Weights of a small GPT-style language model, trained from scratch on English Wikipedia: short convolutions, 363M tokens.
Each number is 128 + 32 x the weight over its row's rms, rounded and kept within 0 to 255. Layers, rows and columns count from 0. The size above them is the row's rms in percent of the matrix's.

# layer 7 MLP gate, 704x256, rms 0.0934, rows 400-406, columns 128-191
size [102 101  93 100  98  99 100]
[[138  74 132 131 131 128 109 125 105 109 143  70 111  98 142 150 130 111  73 134 141 137 193 119 156 140 131  87 168 132  84 110  96  74 139 146 133 152 136 182 103  88 104 131  66  77 111 132 144 166 119 140 108  93 106  78  63 151 128 115 164 179 161 125]
 [102 150 103 170  99 110 104 143 117 146 136 123  41 190 148 121 149 116 117 102 130 103 143 123 139 131 137  96 123  74 140 144  88  67 118  96  56 138 139 176 148 116 136 103  84 125 184 163  54 144 112 118 179 172 134  86 122 105 110 183 141 138 144 162]
 [200 102 128 113 153  94 119 105 129 114  97  90 129 111  70 102 109 121  61 148 175 161 183 113 140 171 121 111 116  46 132 122 137  85  99 185 166 119  95 107 212 136  97 157 114 162  83 167 139 127 168 135 130 119 123 128 113  97 133 184 131  97 105 110]
 [111 110  93  59  99 140  98 117 169 105 120 142 174 140 149 103 130 149  73  87 133 160 133 131 150 127 184 104 125  91  91  99 151 117 157 123 133 152 154 108 164 132 109 120 120 137 138 116 170 101 101  88  90  57  74 130  89  84 100 115 143 178 135 136]
 [144 111 117 208 104 151 101 130 167 178 111 128  84 118 115 178 127 108 165 103 117 165 136  60 153 134 107 133 138 163 101 153 145 141 132 156 205  90  91 115 162 100 165 121 149 173 175 116 105 119  87 142 137 139 165 122 184 105 111 163 160 163 115 165]
 [ 97 124 122 160 116  78 100  83 105 148 140 140 151 117 128 122 120 122  97 122 187  90 139 185 148  94 111  86  96 132 150 122  91 145 138 138 149 134  46 117  72 135 180 138 114 111 139 137 127  58  84 122 120 112 167 144 125 156 151  83 154 116 112 148]
 [181  59 157 125 114 117 108 142 105  49 143 100  73 179 147 101 142 118 174 159 160 122 129 116 117 120  86 142  68 135 152 128 118 142  80 162 146 141 133 120  61 122 116 110 117  99 111 169 136 144  83 106 132 117 178 112 142 100 191 175  97 107 154 142]]
# layer 7 MLP up, 704x256, rms 0.0936, rows 400-406, columns 128-191
size [104 101  95 101  99 100  99]
[[162 130 178  90 140 122 137 153 113 160 159 133 108 123 146 161 130 126 130 171 137 165 182 119 131 111 117 130 117 153 108  87 101 160  86  99 120 147  94 160 172 144 119 100 117 127 129 116 155  82 135  61 167 179 113 148 123 138 105 121 148 118 136 102]
 [230 195 114 153 106 137 145 117 112 137 109 119  91 115 141 122 171 121  76 134 126 136 164  44 165 131 103 116 124 103  97 127 181 133 155 149 148 153 161 194  86 149 157 126  99 134 113 156 104 130 160 175  99 103 140  53 135 140  44 151  80 159 120  96]
 [166  71 151 113 152 106 115  82 150  82  57 115  96 194 139 129 130 102 194 144 114  58  96 146 135 103 154 139 129 149 107  83 131 159  98 144  73  75 117 110 159 101 143 110 205 169 138 141 102  90 153 148 158 152 133  98 154 117  58 185 147 118 134  90]
 [ 96 163 165 108 145 148 118 167 108 153 162 124 131 146 149  81 131 190 131 126  96 133  81 166  89 233 152  95 128 105 106 129 168 127 103 159 126 142 140 147 137 187 133 159 107 152 120 103  83 112 150 121 147 150 160 120 122  90 147 102  67 125 115 150]
 [125 155  63 141 132 150 143 192 127 103 131 156 110 166 136 106 131 139  97  80 167 157 123  67  95  76 123 112 147 124 125 142 125  80 126 171 103  71 173 122 111 113 112 165 197  64 156 151 115 174 157 171  73  67 144 150  75  80  86 166 141 125  65 102]
 [103 159  67  69 152 104 178 123 178  97 136 112 173 110 138 183 154 154 127  99 109 155  91 177 125 102 136 151 111 134 123 129 113 170 153 167 145 172 140 183 122 131  96 129 123  77 176  87 110  95 135 143  52 148 124 126  80 133 110 156 109 168 142  94]
 [ 35 105 144 149 189 150 154  83 159 150 140 127 122  81 186 131 130 152 176 172  97 163 131 107 127 179  68 172 131 181 126 138 165 115 126 109 107 144  97 121 115 119 122 185 170 156  82 214 119 136 131 146 112 148 108 122 130 133 151  68 166 103 123 117]]
# layer 7 MLP down (transposed), 704x256, rms 0.136, rows 400-406, columns 128-191
size [103 103  95 101  99  99  99]
[[142 138 109 117 104  58 103 150 149  85 100 158 109 128 130 101  99 127 124  67  66 126 129 202 127 180  90 132 154 104 173 165 147 119 103  92 130  85 153 138 134 116 157 121 105 145 139 104 162 126  63 122  97 107 171 113 142 105 185  99 178  82 133 117]
 [170 102 154 119 120 143 124  87 149 128 106 120 109 123 122 130 121 111 136 138 132 108 144 118 186  47 140 106  96 125   0 122 128 173 181 132  96 141 155  85  97 162  96 130 101 143 122 134 152 138 158  94 165 104 112  92 186 140  57 187 162 186 121 104]
 [104 142 172 155 148 116 132 122  94 225 163 177  84 124 136 118 168  75 142 140 145 122 192 143 148 146 162  96 160 148 209 149 150 131  88 176 122 129  95  91 190 180 140 147  99 146  64 141 167  99 181 198 153 130  92 110 134 142 170  56 127 114 176 195]
 [135  73 155 134 144  93 156 136 158 154 119 170 155 133  86  97 131 120 130 118 134 140 198  97 144 150 151 195 161 155 113 164 164 184 159  71 150 139 105  88  98 102 112  86 119 139 123 125 121 187 163 122 108 131 182 113 116 122 129 133  91 158  96 175]
 [115 144 115 143 134 102 142 114 130 145 133 126 115 133 138 181  68 138 118 109 134 163 128 146 101 112 118  59  95 136 111 114 131 117 124 118 104 179 126 119 110 138 127 124  96 133 100  26 103 179 151  79 148 130  70 135 144 122 198 104 117 140 145 123]
 [102  79 116 121 110  84 111 123 129 148 122 154 136  53 119  98 103 147  89 131 137 112 120 154  90 124 123 113 118 125 104 202 102 115 117 132  92 184  93 172 150 114 129 105 162 126 160 157 162 121 109  81 119 156  84 117 145  59 167 125  83 131 173 122]
 [125 138  76 110 132 138  63  83 144 151 161 198 135 169 129  88 128 115 139 154 124 158 154 124 125 113 115  97  97 163 249  40 136 134 146 143 155  98 128 158  85 164 107 160 102  92  84 138  70 130 152  61 110 111  98 187 128 120 101 130 143  88 168 127]]